From a checkpoint of a small transformer trained on Wikipedia.
Size: width 224, 4 heads of 64 (1 for keys and values), vocabulary 2048, 8.78M parameters.
Training: a variant of SOAP for these matrices, 353M tokens, 5387 steps.
Each number is 200 + 40 x the weight over its row's rms, rounded and kept within 0 to 999. Layers, rows and columns count from 0. The size before them is the row's rms in percent of the matrix's.

# q: layer 9 attention query, 256x224, rms 0.148, rows 0-39,64-103,128-167,192-231, columns 64-95
# k: layer 9 attention key, 64x224, rms 0.214, rows 0-39, columns 64-95
q0,110,223,158,231,98,153,225,195,201,273,170,175,189,246,177,239,106,243,187,158,174,94,241,256,237,276,134,202,193,230,140,195,230
q64,102,246,150,197,134,213,224,224,200,295,142,210,208,219,154,222,123,238,143,166,184,177,268,262,257,235,170,188,247,226,176,188,239
q128,114,183,218,207,163,222,258,185,179,275,234,216,255,161,166,84,202,228,186,224,212,158,222,138,206,307,256,122,231,241,151,211,245
q192,107,211,207,217,201,213,223,174,195,272,179,171,196,193,200,189,140,239,193,244,183,137,276,223,242,217,183,176,188,223,181,200,221
k0,105,166,177,207,160,188,209,231,121,182,127,177,207,278,183,202,124,216,223,158,139,140,197,230,252,173,204,253,163,177,181,203,237
q1,083,241,203,189,237,284,166,156,191,232,184,152,172,202,222,205,144,178,198,190,243,237,204,180,212,260,164,230,204,219,124,224,237
q65,082,273,195,184,195,170,162,213,176,230,171,200,145,212,203,149,165,190,200,244,211,250,228,212,196,201,142,226,240,204,158,232,205
q129,094,170,239,205,236,201,176,228,192,201,206,128,128,191,211,132,221,204,94,181,154,272,189,125,158,182,245,166,226,209,197,250,271
q193,086,307,204,187,197,207,148,221,154,229,167,181,178,166,270,199,167,168,167,166,198,210,269,202,217,236,196,199,176,196,144,259,241
k1,085,269,232,178,196,215,151,225,240,267,229,174,136,142,170,197,108,182,211,189,279,205,252,175,181,221,157,263,243,163,176,214,218
q2,098,211,160,242,223,211,243,187,223,135,221,233,236,173,214,201,181,194,260,180,217,218,171,163,251,184,197,210,153,204,145,204,125
q66,097,208,177,238,217,185,235,182,235,146,216,240,212,199,237,179,167,227,227,160,210,173,175,202,217,187,206,240,195,259,121,179,140
q130,098,201,196,198,221,233,203,251,183,152,196,272,208,247,82,208,183,220,172,191,238,83,170,160,285,135,158,265,216,169,85,217,165
q194,107,215,159,231,251,174,207,219,207,159,268,189,225,220,243,213,167,199,287,131,225,178,176,160,250,167,164,241,169,208,123,221,142
k2,106,178,206,268,218,168,254,154,249,221,223,151,191,200,213,234,198,143,193,144,176,212,186,152,278,133,165,143,139,273,49,187,108
q3,081,230,265,171,229,202,172,251,246,129,121,195,192,143,183,173,239,231,309,228,227,166,170,187,206,229,266,193,190,191,257,243,237
q67,085,243,219,124,206,226,177,253,232,152,125,279,227,164,180,143,225,198,243,253,200,117,156,144,217,217,246,190,209,203,208,230,230
q131,087,180,206,211,213,185,222,288,205,104,181,177,253,158,177,169,198,249,197,224,220,163,206,124,191,297,131,276,164,182,232,258,229
q195,095,193,209,179,237,262,170,197,168,131,143,206,225,125,205,190,224,205,223,216,270,114,209,152,234,195,296,170,147,201,212,285,219
k3,108,242,226,182,129,225,130,232,305,144,156,203,153,176,252,223,220,219,245,209,232,147,240,225,175,236,203,224,248,161,245,233,188
q4,092,156,182,263,163,193,204,224,184,176,94,247,199,175,168,155,231,240,215,234,123,202,208,236,223,175,186,151,185,205,212,152,170
q68,089,198,238,257,237,168,210,210,224,234,116,230,156,216,176,122,184,256,215,234,134,244,168,248,232,134,165,173,199,135,181,140,216
q132,101,161,172,247,195,299,195,191,197,213,158,185,225,255,177,116,208,239,174,250,174,213,183,139,161,202,110,216,233,180,136,196,179
q196,093,238,210,205,242,189,177,297,180,187,111,204,129,186,199,117,196,228,206,206,137,231,148,245,202,130,156,216,192,197,210,149,187
k4,098,155,248,238,190,196,131,215,265,228,149,160,155,189,179,209,164,231,182,228,154,188,242,253,229,195,270,248,222,280,230,202,162
q5,099,218,195,81,229,296,145,156,209,135,252,199,155,188,289,240,223,195,242,270,203,233,234,122,294,203,261,167,161,195,208,198,174
q69,097,196,189,139,206,193,167,136,207,201,231,243,179,204,242,280,235,216,158,237,232,181,209,157,269,148,247,163,239,224,204,143,163
q133,099,172,179,165,169,239,184,171,210,145,176,190,124,180,236,213,159,151,249,141,134,224,228,120,196,138,274,160,168,193,246,152,180
q197,116,166,188,127,235,256,178,169,184,166,210,197,177,180,259,264,257,192,181,264,203,196,212,133,226,149,273,143,208,234,186,170,141
k5,105,258,206,105,252,197,165,219,218,195,154,224,114,162,227,220,214,215,222,235,187,152,144,216,216,201,216,168,210,187,154,213,154
q6,097,238,236,241,218,197,148,276,121,193,251,196,279,185,202,136,233,118,245,164,185,206,172,168,146,146,164,213,154,111,158,195,208
q70,092,247,255,267,237,117,143,227,154,211,200,178,211,147,163,158,228,154,233,193,183,222,198,166,173,212,189,221,123,106,177,165,191
q134,110,132,129,173,225,219,143,261,146,132,134,146,218,184,132,202,198,211,196,152,141,264,188,220,182,186,254,228,170,178,196,235,203
q198,090,227,263,279,206,194,166,249,156,190,160,171,241,158,219,155,272,169,153,155,136,196,181,223,207,192,186,251,175,162,170,199,260
k6,090,287,234,218,150,158,171,311,123,162,218,182,218,121,197,106,201,210,221,143,200,254,124,172,196,160,238,273,143,203,183,207,156
q7,084,207,216,160,173,148,109,197,200,254,231,188,158,198,135,211,157,157,228,232,157,272,277,266,177,122,219,221,236,204,259,209,227
q71,087,211,201,258,154,187,154,244,216,257,261,192,185,203,105,244,149,173,235,156,161,268,288,307,191,170,233,159,238,258,260,196,212
q135,104,212,216,223,154,261,145,244,183,159,204,179,123,261,149,237,223,175,197,153,239,289,198,257,234,145,289,188,225,139,219,255,255
q199,097,196,162,251,162,195,169,257,181,173,235,247,157,203,124,258,223,208,242,158,191,212,253,292,163,116,239,170,224,184,270,205,152
k7,099,239,192,210,148,223,190,195,202,228,185,266,198,230,136,197,187,161,170,255,165,284,223,293,194,139,246,247,214,212,308,195,174
q8,092,278,262,171,268,205,129,205,222,194,133,230,220,223,195,283,232,144,222,222,198,190,205,192,149,204,177,253,136,124,155,240,217
q72,086,286,253,183,262,207,162,225,284,213,150,250,162,241,199,278,244,174,189,194,206,208,211,216,203,185,161,197,165,173,121,197,166
q136,088,205,214,237,249,177,181,209,235,209,283,211,239,134,191,163,221,268,234,209,237,215,193,220,171,142,142,184,164,142,150,172,159
q200,100,275,255,154,276,287,170,235,287,209,158,187,174,206,216,254,234,116,173,224,197,217,232,165,162,219,198,216,190,181,159,198,188
k8,110,240,239,155,233,206,212,190,195,190,176,226,219,240,168,216,190,232,244,275,205,220,254,204,187,181,221,271,212,187,177,227,196
q9,098,249,170,173,223,172,211,149,252,217,183,189,284,169,205,213,81,188,153,219,172,181,184,226,140,211,229,230,183,258,183,201,183
q73,100,190,204,246,229,178,164,177,193,222,230,193,240,188,195,214,93,204,150,255,225,182,208,219,101,201,226,238,172,221,194,227,166
q137,086,188,179,200,160,186,180,228,201,253,195,312,260,129,148,138,214,152,198,266,205,182,205,197,195,180,158,174,233,157,196,134,145
q201,107,157,223,204,220,118,211,138,211,230,182,199,258,156,241,239,135,212,202,279,239,151,167,233,85,171,225,239,220,196,156,158,206
k9,106,239,214,138,209,156,177,166,195,287,196,113,255,157,269,185,193,205,176,265,256,169,161,252,195,226,229,192,201,201,138,204,160
q10,089,207,164,241,164,223,191,236,255,202,249,137,182,252,152,104,200,152,241,227,156,118,213,187,166,125,202,110,181,133,235,249,180
q74,099,211,190,136,200,212,197,255,288,205,232,141,198,241,211,94,188,162,266,190,146,130,149,185,140,173,219,142,202,158,226,191,258
q138,099,123,175,188,232,231,226,250,126,222,212,150,210,210,243,119,160,195,201,229,170,114,209,178,190,204,193,193,185,164,208,201,222
q202,112,247,156,177,173,162,230,203,289,221,232,227,156,211,244,96,214,188,209,151,178,144,147,193,145,157,226,191,222,202,243,197,246
k10,100,215,203,142,206,224,168,200,184,176,213,190,161,279,179,157,201,226,249,265,164,169,174,284,148,192,190,125,188,129,218,240,200
q11,096,197,146,208,239,136,229,260,180,216,230,194,198,147,257,159,192,201,144,200,230,244,194,172,177,148,197,237,227,230,133,128,170
q75,094,198,178,196,271,197,201,265,185,159,224,171,215,126,263,150,192,224,197,225,258,207,190,139,169,157,195,242,174,278,193,159,229
q139,099,225,221,191,245,172,184,169,262,238,151,205,219,168,224,243,204,149,264,278,275,195,151,162,238,267,196,136,241,227,175,257,185
q203,116,236,187,215,236,205,165,235,192,222,227,208,244,168,188,209,150,234,149,207,275,206,190,163,188,176,175,215,235,280,186,120,222
k11,105,234,136,230,221,190,269,185,219,237,199,151,222,188,268,189,238,199,224,227,279,176,202,173,175,249,156,187,215,161,204,204,195
q12,100,200,210,255,249,170,171,142,145,199,175,138,164,209,232,135,200,174,210,276,237,170,220,181,148,140,182,226,255,230,193,228,179
q76,098,206,229,278,241,163,231,141,192,215,198,203,162,229,227,170,180,225,178,258,202,162,246,227,174,153,164,302,236,224,188,208,154
q140,107,230,233,264,226,195,212,159,205,187,222,172,184,241,175,228,213,197,189,244,187,134,165,222,210,175,167,199,132,199,235,264,141
q204,112,225,220,214,249,217,207,153,201,228,177,211,135,201,250,136,187,211,192,279,210,161,215,161,201,147,148,242,237,186,214,284,159
k12,112,221,197,190,274,165,246,118,132,189,124,134,206,199,207,88,125,200,214,210,196,154,171,232,188,207,219,160,176,251,130,223,206
q13,093,219,174,182,246,171,260,236,206,185,175,174,219,304,162,211,183,191,232,186,218,194,173,192,165,193,227,140,173,223,153,157,178
q77,099,199,176,158,251,148,199,256,185,193,233,260,216,297,132,173,186,258,235,192,224,292,113,152,219,154,226,162,196,175,152,183,116
q141,107,165,218,162,277,186,189,228,145,193,197,112,183,129,192,147,207,215,249,136,227,195,224,222,225,197,215,199,169,159,177,251,216
q205,114,192,194,200,247,140,222,268,172,220,215,165,174,258,211,224,207,267,239,155,207,268,175,169,250,174,253,123,207,199,165,186,161
k13,102,192,187,189,223,192,269,194,141,147,117,199,192,311,175,240,207,187,208,201,178,212,186,234,235,210,214,166,112,129,189,162,196
q14,093,231,298,192,218,197,211,201,209,173,235,170,201,229,224,197,157,158,211,257,219,128,202,226,177,239,230,215,252,253,144,198,226
q78,091,253,294,216,181,229,166,180,172,172,298,191,151,273,244,210,167,176,265,254,225,188,172,211,155,247,217,219,227,186,198,213,259
q142,104,187,271,197,211,198,180,125,192,273,230,171,134,145,164,178,288,262,226,229,204,177,163,253,186,233,198,197,194,128,242,235,230
q206,108,221,270,218,188,187,211,202,252,177,227,209,167,201,217,222,201,227,243,262,177,204,222,229,186,301,165,270,195,143,188,202,279
k14,101,266,267,237,249,154,211,204,186,166,239,178,181,208,200,197,157,193,247,211,222,174,190,214,167,189,232,217,266,186,121,189,261
q15,094,128,221,252,121,264,244,193,226,160,206,168,271,178,160,131,189,210,293,159,228,183,184,149,166,252,260,201,205,232,178,155,236
q79,104,135,276,221,166,189,231,197,236,186,163,189,222,115,151,124,131,231,246,184,238,199,232,173,201,241,228,224,185,189,185,137,217
q143,099,136,208,190,131,249,173,181,229,230,174,232,239,233,247,141,119,212,153,193,170,179,202,236,140,198,223,226,238,249,171,143,129
q207,105,114,257,184,135,209,239,195,194,198,149,166,267,207,197,107,178,211,240,189,193,176,172,166,246,200,234,204,205,292,189,167,206
k15,102,184,195,151,195,230,211,237,196,132,239,190,234,171,206,225,159,225,266,253,172,195,198,148,187,167,187,186,244,164,209,226,258
q16,095,276,149,193,195,214,135,267,180,177,169,238,163,175,152,184,159,177,167,225,151,285,179,211,241,253,208,263,240,218,190,173,218
q80,096,227,204,201,205,158,187,235,230,224,135,223,133,114,185,167,122,130,146,271,121,242,189,187,198,264,181,300,272,179,192,231,210
q144,101,174,203,230,200,217,194,197,155,273,192,162,188,207,182,188,220,93,238,204,206,214,117,178,201,210,169,188,240,181,253,217,144
q208,108,261,172,188,175,218,156,246,168,193,149,223,173,153,176,193,172,157,136,250,171,220,150,230,189,231,210,260,282,216,197,212,215
k16,099,262,198,249,179,180,213,219,159,154,150,210,197,146,153,220,100,196,261,290,219,258,136,224,280,206,187,239,197,244,271,133,237
q17,095,205,220,188,251,173,219,166,82,262,254,198,233,179,239,253,185,222,184,267,206,177,212,211,199,142,161,191,226,217,162,219,130
q81,093,207,211,190,207,172,187,142,161,240,160,176,193,169,181,237,165,224,141,284,177,183,217,204,252,172,181,239,245,225,190,251,166
q145,125,135,171,101,181,199,160,221,239,213,146,242,159,171,187,127,218,218,82,217,174,154,208,202,170,210,224,199,184,190,198,180,160
q209,106,257,216,179,135,167,231,198,155,244,231,131,269,231,190,203,187,180,176,278,243,111,226,224,211,169,199,196,229,259,230,221,243
k17,097,222,263,239,217,187,199,136,204,242,221,117,202,166,219,220,167,197,208,156,248,228,199,179,223,171,200,189,246,223,93,218,129
q18,096,248,155,200,176,128,170,115,195,201,194,170,225,279,175,254,202,206,145,161,200,215,209,217,255,226,146,171,210,193,258,229,178
q82,096,186,192,172,189,197,204,114,196,225,182,209,208,222,189,244,264,232,197,180,198,144,207,198,248,207,220,116,216,190,232,215,213
q146,102,186,189,231,236,183,205,175,212,258,175,180,281,201,183,241,316,263,227,230,209,154,190,224,198,200,216,190,186,224,222,262,164
q210,108,190,230,173,217,206,219,124,179,191,180,169,225,217,163,234,210,185,214,202,199,173,178,193,198,173,204,144,218,207,267,265,219
k18,099,236,219,139,201,197,197,166,227,200,189,192,234,266,210,275,157,194,196,177,173,180,225,194,228,199,205,145,169,192,235,184,249
q19,095,246,203,179,143,234,161,154,217,196,236,265,234,217,213,283,148,197,158,221,180,185,143,184,173,256,163,191,269,240,129,244,217
q83,101,244,193,172,114,263,151,156,204,158,231,209,162,192,199,298,149,126,196,230,208,179,149,200,169,197,171,198,185,255,145,189,225
q147,100,198,231,188,231,232,132,165,205,200,219,132,211,198,198,227,189,190,229,195,122,201,128,158,160,212,167,165,242,234,247,206,214
q211,104,209,230,105,161,284,125,164,177,170,211,172,165,131,207,265,183,191,197,183,183,183,141,169,208,213,157,166,209,224,166,197,213
k19,099,206,181,197,149,239,178,150,173,196,195,159,169,115,243,202,153,225,236,250,214,231,189,147,193,170,155,205,205,260,149,226,189
q20,095,208,144,190,133,213,205,254,173,180,193,120,205,205,187,134,109,164,159,282,174,186,213,185,175,190,180,177,243,179,260,168,131
q84,100,192,164,196,115,214,264,253,171,181,184,162,229,260,182,149,128,159,164,264,180,167,201,143,169,217,168,196,231,217,252,141,189
q148,090,218,105,271,153,173,244,167,222,142,184,131,240,230,242,218,162,222,163,172,163,234,221,196,255,239,196,223,131,147,211,187,194
q212,109,175,191,180,94,174,279,258,184,182,194,124,202,204,171,170,111,176,163,280,269,168,216,173,205,195,178,197,160,208,278,85,180
k20,105,206,180,256,167,211,211,196,198,230,233,140,209,281,182,239,159,188,163,198,204,248,187,179,220,173,171,129,166,222,212,128,165
q21,090,176,208,244,218,194,220,226,271,264,210,222,160,212,265,266,259,240,223,172,206,211,124,208,152,232,250,221,159,194,219,205,178
q85,098,210,234,259,92,215,277,180,177,186,189,174,137,191,244,249,217,218,219,146,199,237,128,182,204,196,255,199,185,224,230,209,164
q149,096,190,205,227,158,227,189,303,178,256,223,138,54,175,243,253,217,207,217,196,172,222,188,171,234,165,200,146,208,221,162,229,223
q213,108,167,189,224,139,252,249,219,170,204,167,151,129,187,201,218,299,261,220,125,208,168,109,148,147,235,269,236,206,194,213,208,165
k21,111,162,217,245,228,175,211,206,173,242,222,188,171,183,237,298,264,217,173,167,157,184,192,244,202,184,184,210,169,247,161,218,159
q22,094,195,281,155,242,251,216,181,153,163,201,195,171,222,197,174,209,160,203,162,115,230,253,155,225,167,243,199,189,174,194,209,228
q86,089,212,231,167,286,260,206,196,152,203,229,168,149,249,204,165,212,164,157,142,103,136,234,176,217,206,223,204,184,154,181,200,265
q150,098,248,264,171,156,129,131,278,208,227,256,234,174,192,216,198,194,150,151,219,215,225,220,183,267,169,150,246,143,175,172,221,227
q214,099,240,177,169,247,271,255,149,212,239,221,187,140,282,188,178,224,188,205,191,107,171,223,170,191,175,205,203,171,227,168,201,217
k22,098,211,288,161,232,229,180,176,174,174,104,275,182,278,189,210,206,132,164,186,127,209,264,149,207,209,225,201,157,137,206,251,311
q23,101,157,190,203,225,212,170,165,177,245,120,181,198,160,183,200,227,161,187,207,186,244,248,187,136,215,208,166,233,241,224,254,138
q87,098,133,208,221,225,260,169,134,147,205,179,186,178,194,198,184,208,181,172,175,218,229,215,150,170,241,207,152,232,215,197,225,142
q151,112,212,201,158,218,265,190,199,118,199,179,314,205,155,148,186,186,224,169,187,188,260,255,133,147,229,168,240,214,158,173,151,246
q215,110,143,238,228,179,245,212,160,199,198,150,254,162,148,191,248,203,199,214,216,230,219,193,173,219,248,216,177,202,218,228,228,134
k23,101,195,242,131,210,200,162,158,131,253,202,182,194,253,196,203,210,244,191,218,187,222,170,235,197,222,159,186,231,289,145,255,160
q24,090,241,224,281,190,150,209,173,198,164,218,170,133,198,143,164,118,142,170,216,170,208,186,153,144,221,200,251,209,210,190,170,172
q88,093,268,178,194,201,157,231,237,197,164,194,202,171,232,162,154,138,165,171,242,215,217,199,195,148,168,176,221,281,236,243,146,211
q152,092,162,201,220,219,225,157,183,153,188,219,266,168,191,147,179,121,199,224,165,190,168,230,228,229,261,187,188,232,258,122,200,206
q216,101,213,237,223,235,162,235,203,267,203,202,184,145,233,197,182,189,206,169,193,209,241,224,189,181,191,161,216,246,294,243,179,197
k24,098,181,223,326,147,190,207,160,126,225,302,254,153,216,160,226,160,189,179,220,152,220,209,217,158,115,233,182,223,212,271,190,220
q25,089,175,265,208,222,256,124,222,190,190,189,147,226,202,208,231,189,113,270,180,220,277,158,161,185,105,188,216,240,184,255,168,232
q89,086,196,345,172,254,276,181,220,161,221,189,148,254,231,214,208,164,154,214,199,220,268,159,205,216,143,199,168,261,168,219,180,291
q153,087,281,293,204,191,164,154,168,188,200,289,188,200,248,272,278,192,178,243,219,285,248,164,196,237,268,179,231,211,213,216,167,231
q217,093,189,266,225,232,225,194,226,132,302,209,155,245,211,201,244,189,141,239,189,182,268,142,182,218,148,190,212,248,154,192,197,238
k25,092,269,201,198,181,148,196,227,191,195,199,123,236,188,212,263,244,213,284,163,239,287,144,239,196,174,184,207,187,193,152,192,242
q26,102,185,146,193,131,194,176,165,188,252,194,215,199,239,275,179,207,248,196,180,254,205,255,195,176,209,176,259,232,202,205,260,236
q90,098,170,136,226,115,245,194,169,174,187,172,213,221,255,248,192,202,251,206,121,249,249,249,181,168,207,187,248,216,210,173,225,210
q154,099,197,220,146,169,195,198,265,240,232,201,250,194,159,220,190,120,224,257,185,244,169,195,235,166,140,122,194,176,141,208,185,174
q218,102,218,164,219,136,242,223,161,191,212,175,229,203,225,222,132,151,215,222,199,273,260,237,177,162,230,168,255,221,198,199,231,229
k26,100,178,186,155,175,211,191,214,211,218,238,202,191,245,252,217,235,170,257,144,200,223,266,191,114,217,180,206,221,197,218,227,228
q27,096,133,182,227,187,213,190,189,193,253,198,140,192,175,186,144,213,179,243,280,206,219,183,176,194,189,145,114,212,133,168,224,154
q91,097,178,187,240,216,179,229,182,166,213,198,174,204,205,213,157,114,252,190,180,214,186,232,199,146,187,184,163,134,137,175,242,155
q155,111,221,203,193,216,169,180,220,277,313,231,204,150,234,206,252,234,184,282,218,210,210,193,190,209,189,151,242,155,169,157,262,177
q219,101,169,181,195,210,225,210,203,223,228,172,229,267,196,230,136,174,236,247,238,186,188,187,213,222,175,214,178,197,186,148,205,147
k27,101,212,204,246,127,174,185,164,176,222,241,197,175,270,218,191,164,163,171,270,151,208,130,221,110,176,168,98,222,231,133,153,180
q28,094,162,204,179,184,227,146,183,220,175,207,216,268,241,206,236,295,139,224,282,178,232,140,217,137,198,164,183,172,245,212,234,191
q92,086,169,195,152,191,240,170,176,194,179,234,218,217,224,212,242,252,149,228,278,195,228,131,220,140,171,233,180,175,249,190,191,247
q156,087,179,246,165,292,233,173,250,169,149,225,184,219,239,191,268,133,237,200,263,152,251,205,179,210,196,241,244,189,189,168,242,209
q220,097,212,159,147,210,232,197,187,191,200,256,186,296,204,175,259,197,157,185,245,220,181,167,237,128,164,228,163,163,239,212,194,180
k28,105,225,148,236,169,228,164,190,122,201,182,251,278,189,212,206,235,164,149,278,145,249,149,200,158,236,158,220,163,214,235,155,275
q29,092,142,218,248,176,155,173,220,277,183,211,247,258,172,239,150,194,229,128,216,160,191,145,248,166,197,205,196,202,213,135,226,205
q93,092,121,235,269,180,267,171,247,230,132,191,261,264,207,199,200,214,213,189,208,199,206,182,222,196,221,223,255,188,186,116,185,233
q157,128,224,225,149,204,230,158,223,237,118,188,124,158,221,218,171,72,203,163,202,230,200,209,208,211,208,233,186,197,262,123,157,265
q221,105,181,164,235,152,199,206,217,237,184,256,285,255,123,208,176,218,219,154,172,227,207,225,247,160,230,233,221,205,194,106,214,231
k29,095,172,181,161,187,216,205,231,137,178,199,198,205,117,274,153,227,247,134,284,174,196,180,203,194,183,234,245,192,179,95,177,250
q30,089,253,172,158,174,196,242,227,215,240,159,200,220,163,181,220,227,167,189,204,208,147,175,260,144,214,177,147,216,246,222,232,302
q94,096,234,188,195,182,292,278,199,156,227,174,209,254,161,138,193,258,268,241,166,175,147,170,205,193,225,210,127,174,245,206,190,242
q158,102,317,205,171,119,177,243,201,217,153,201,224,205,149,224,197,207,266,207,139,193,193,233,253,253,220,186,189,248,217,137,140,255
q222,106,229,130,242,150,243,271,193,190,230,134,204,160,151,181,216,215,204,256,145,185,154,205,247,202,257,251,135,243,229,221,209,252
k30,098,233,201,196,144,232,225,214,227,266,208,183,201,204,159,264,198,183,145,227,222,249,220,232,209,207,209,119,170,231,251,231,277
q31,092,178,216,229,193,182,222,175,175,173,222,141,191,149,176,218,227,187,248,214,234,214,202,185,224,248,201,171,242,264,184,195,257
q95,097,195,226,235,175,197,202,191,181,145,233,174,167,209,231,236,204,191,270,187,212,199,179,240,184,230,221,183,221,259,184,179,227
q159,094,218,284,153,228,169,188,205,131,118,263,205,220,212,185,211,258,158,265,274,208,201,210,219,219,187,210,211,203,232,189,253,190
q223,112,172,207,176,246,176,239,234,188,143,186,185,162,121,217,192,222,182,221,249,238,256,153,259,212,210,167,202,196,256,116,206,215
k31,107,183,163,203,143,150,229,176,109,151,167,240,177,189,215,199,227,175,188,227,225,212,196,151,165,202,248,212,279,178,138,197,234
q32,080,209,203,247,261,237,197,193,225,226,144,168,145,207,194,269,221,160,201,188,168,206,236,210,185,160,247,247,159,230,178,175,240
q96,092,192,114,229,222,204,199,192,193,161,218,183,273,282,162,182,177,167,135,170,193,207,162,203,160,165,257,273,244,218,199,204,241
q160,101,173,141,254,228,209,138,172,143,229,254,153,176,188,188,220,200,189,173,183,187,232,166,176,181,128,199,294,199,179,246,183,231
q224,093,192,163,249,231,166,187,174,188,253,151,189,145,224,236,183,180,167,214,207,171,282,169,228,201,146,218,275,204,222,216,266,307
k32,087,227,130,232,193,164,248,190,213,188,182,292,154,198,201,156,233,232,181,205,197,234,180,221,216,179,205,312,231,209,222,162,226
q33,112,273,226,217,133,114,140,159,188,216,175,286,177,191,207,264,160,185,145,157,160,192,182,182,175,201,213,247,177,217,195,203,203
q97,099,183,213,194,209,152,164,231,147,156,232,218,209,176,264,225,226,187,221,136,177,236,219,157,155,234,182,224,147,227,184,215,173
q161,113,195,186,191,201,191,150,132,204,250,216,234,227,198,236,200,209,201,161,156,125,268,248,189,198,302,214,210,225,143,194,194,202
q225,109,189,269,219,162,122,206,196,262,168,198,244,188,199,220,273,198,191,246,149,207,234,207,156,230,273,144,213,209,230,180,212,142
k33,106,200,217,280,202,206,115,154,279,159,182,234,175,141,213,323,241,164,217,144,161,214,185,178,157,188,208,270,182,251,121,204,219
q34,093,222,219,209,217,219,215,186,159,228,139,198,241,263,219,156,170,175,227,165,153,203,247,213,212,197,226,187,159,207,161,209,278
q98,100,206,158,229,210,167,200,204,183,204,146,189,215,213,247,156,216,161,225,190,144,198,261,221,195,196,194,178,217,240,232,215,257
q162,117,145,193,204,209,207,198,214,186,248,191,70,243,164,183,180,290,124,326,273,171,232,210,198,242,229,174,181,186,196,193,230,168
q226,117,246,133,220,170,155,202,210,221,161,155,227,210,239,237,211,209,136,205,139,188,145,211,255,221,270,187,219,204,195,112,170,220
k34,089,204,206,224,194,202,275,257,160,208,160,162,197,219,225,231,201,168,234,179,149,239,278,220,216,208,208,168,190,146,168,237,209
q35,096,201,144,214,104,185,209,197,193,227,219,247,187,185,225,169,212,225,182,173,151,200,237,284,148,233,226,214,123,187,226,153,200
q99,102,201,149,223,153,162,152,169,268,200,198,240,171,182,263,215,218,199,207,183,212,190,219,256,187,193,164,150,156,186,200,178,207
q163,101,230,221,195,117,224,158,232,259,214,202,177,223,222,234,216,169,194,122,133,219,190,259,217,240,138,165,232,190,233,154,195,158
q227,108,224,136,254,189,223,165,208,275,189,183,178,214,162,267,223,234,181,254,229,193,135,223,201,173,143,166,89,159,192,146,207,192
k35,098,230,157,247,125,171,281,215,192,214,212,190,184,178,195,228,150,207,214,243,188,243,197,199,134,234,220,234,151,127,214,220,259
q36,111,202,214,165,194,172,189,200,234,258,191,255,261,193,242,172,137,206,162,191,177,222,225,309,199,199,165,179,243,238,155,247,160
q100,101,164,230,201,274,192,212,210,209,156,218,231,219,198,336,178,146,212,197,180,172,219,235,246,174,179,199,192,268,178,204,190,207
q164,113,224,217,247,211,196,235,194,237,230,249,251,169,269,207,237,204,161,264,246,200,243,204,216,36,192,148,208,188,222,181,276,185
q228,112,165,171,255,222,236,228,186,221,181,195,246,212,184,289,184,165,236,215,240,220,198,239,273,109,212,165,217,201,218,183,190,207
k36,094,255,261,193,227,215,249,149,178,264,224,227,197,228,152,191,170,199,213,248,258,284,245,310,158,179,194,224,222,273,178,263,160
q37,089,158,242,191,192,202,202,159,186,259,215,208,267,242,238,172,189,302,197,225,181,208,182,275,167,204,198,242,216,198,161,116,167
q101,099,201,217,242,182,167,184,195,214,252,208,172,231,176,277,221,142,233,189,183,175,234,203,255,172,152,171,254,212,201,215,116,196
q165,101,193,200,213,175,176,173,165,216,187,139,159,235,197,232,278,161,208,172,204,119,214,207,257,210,224,173,233,247,256,202,184,182
q229,098,234,240,236,222,193,179,199,233,250,148,177,245,183,228,204,148,233,216,233,185,227,180,265,172,138,122,230,192,188,209,115,149
k37,105,244,171,213,188,162,176,154,258,241,127,196,245,315,177,165,193,196,192,258,191,214,179,271,272,202,235,254,155,176,234,212,175
q38,091,204,194,239,219,183,177,197,154,201,250,206,187,193,144,154,202,189,214,131,140,247,198,197,235,207,153,164,272,180,297,180,153
q102,091,216,211,195,151,203,147,195,163,216,244,194,175,240,159,165,211,196,210,130,202,174,290,227,212,178,189,172,255,182,252,178,136
q166,101,259,160,226,265,229,161,154,158,177,235,234,182,185,160,169,171,243,223,196,196,165,211,132,182,177,172,167,238,253,220,104,210
q230,115,222,174,216,113,217,103,198,223,223,209,188,206,227,83,195,165,186,187,134,175,193,227,217,199,175,225,226,268,210,234,158,152
k38,104,216,184,247,132,159,163,251,112,213,199,201,153,239,163,193,178,203,167,199,165,268,197,242,184,181,204,218,198,200,277,172,190
q39,096,120,93,191,143,145,143,232,186,197,214,201,224,69,179,201,202,180,143,168,227,173,217,204,115,237,226,226,189,260,203,210,292
q103,087,166,209,201,199,151,129,179,229,135,236,188,203,81,224,213,160,178,168,137,180,153,161,182,245,189,223,225,125,244,195,237,233
q167,111,198,213,203,161,195,205,228,266,201,279,150,253,168,238,207,207,214,181,164,191,166,162,160,201,183,162,218,150,225,231,247,171
q231,109,150,177,119,222,127,136,216,188,164,188,250,225,107,193,179,177,182,157,215,187,163,133,141,208,209,229,173,164,230,201,265,272
k39,103,156,123,199,195,266,127,279,196,182,226,235,233,74,232,165,175,234,249,191,227,199,180,214,174,232,191,268,181,239,270,265,229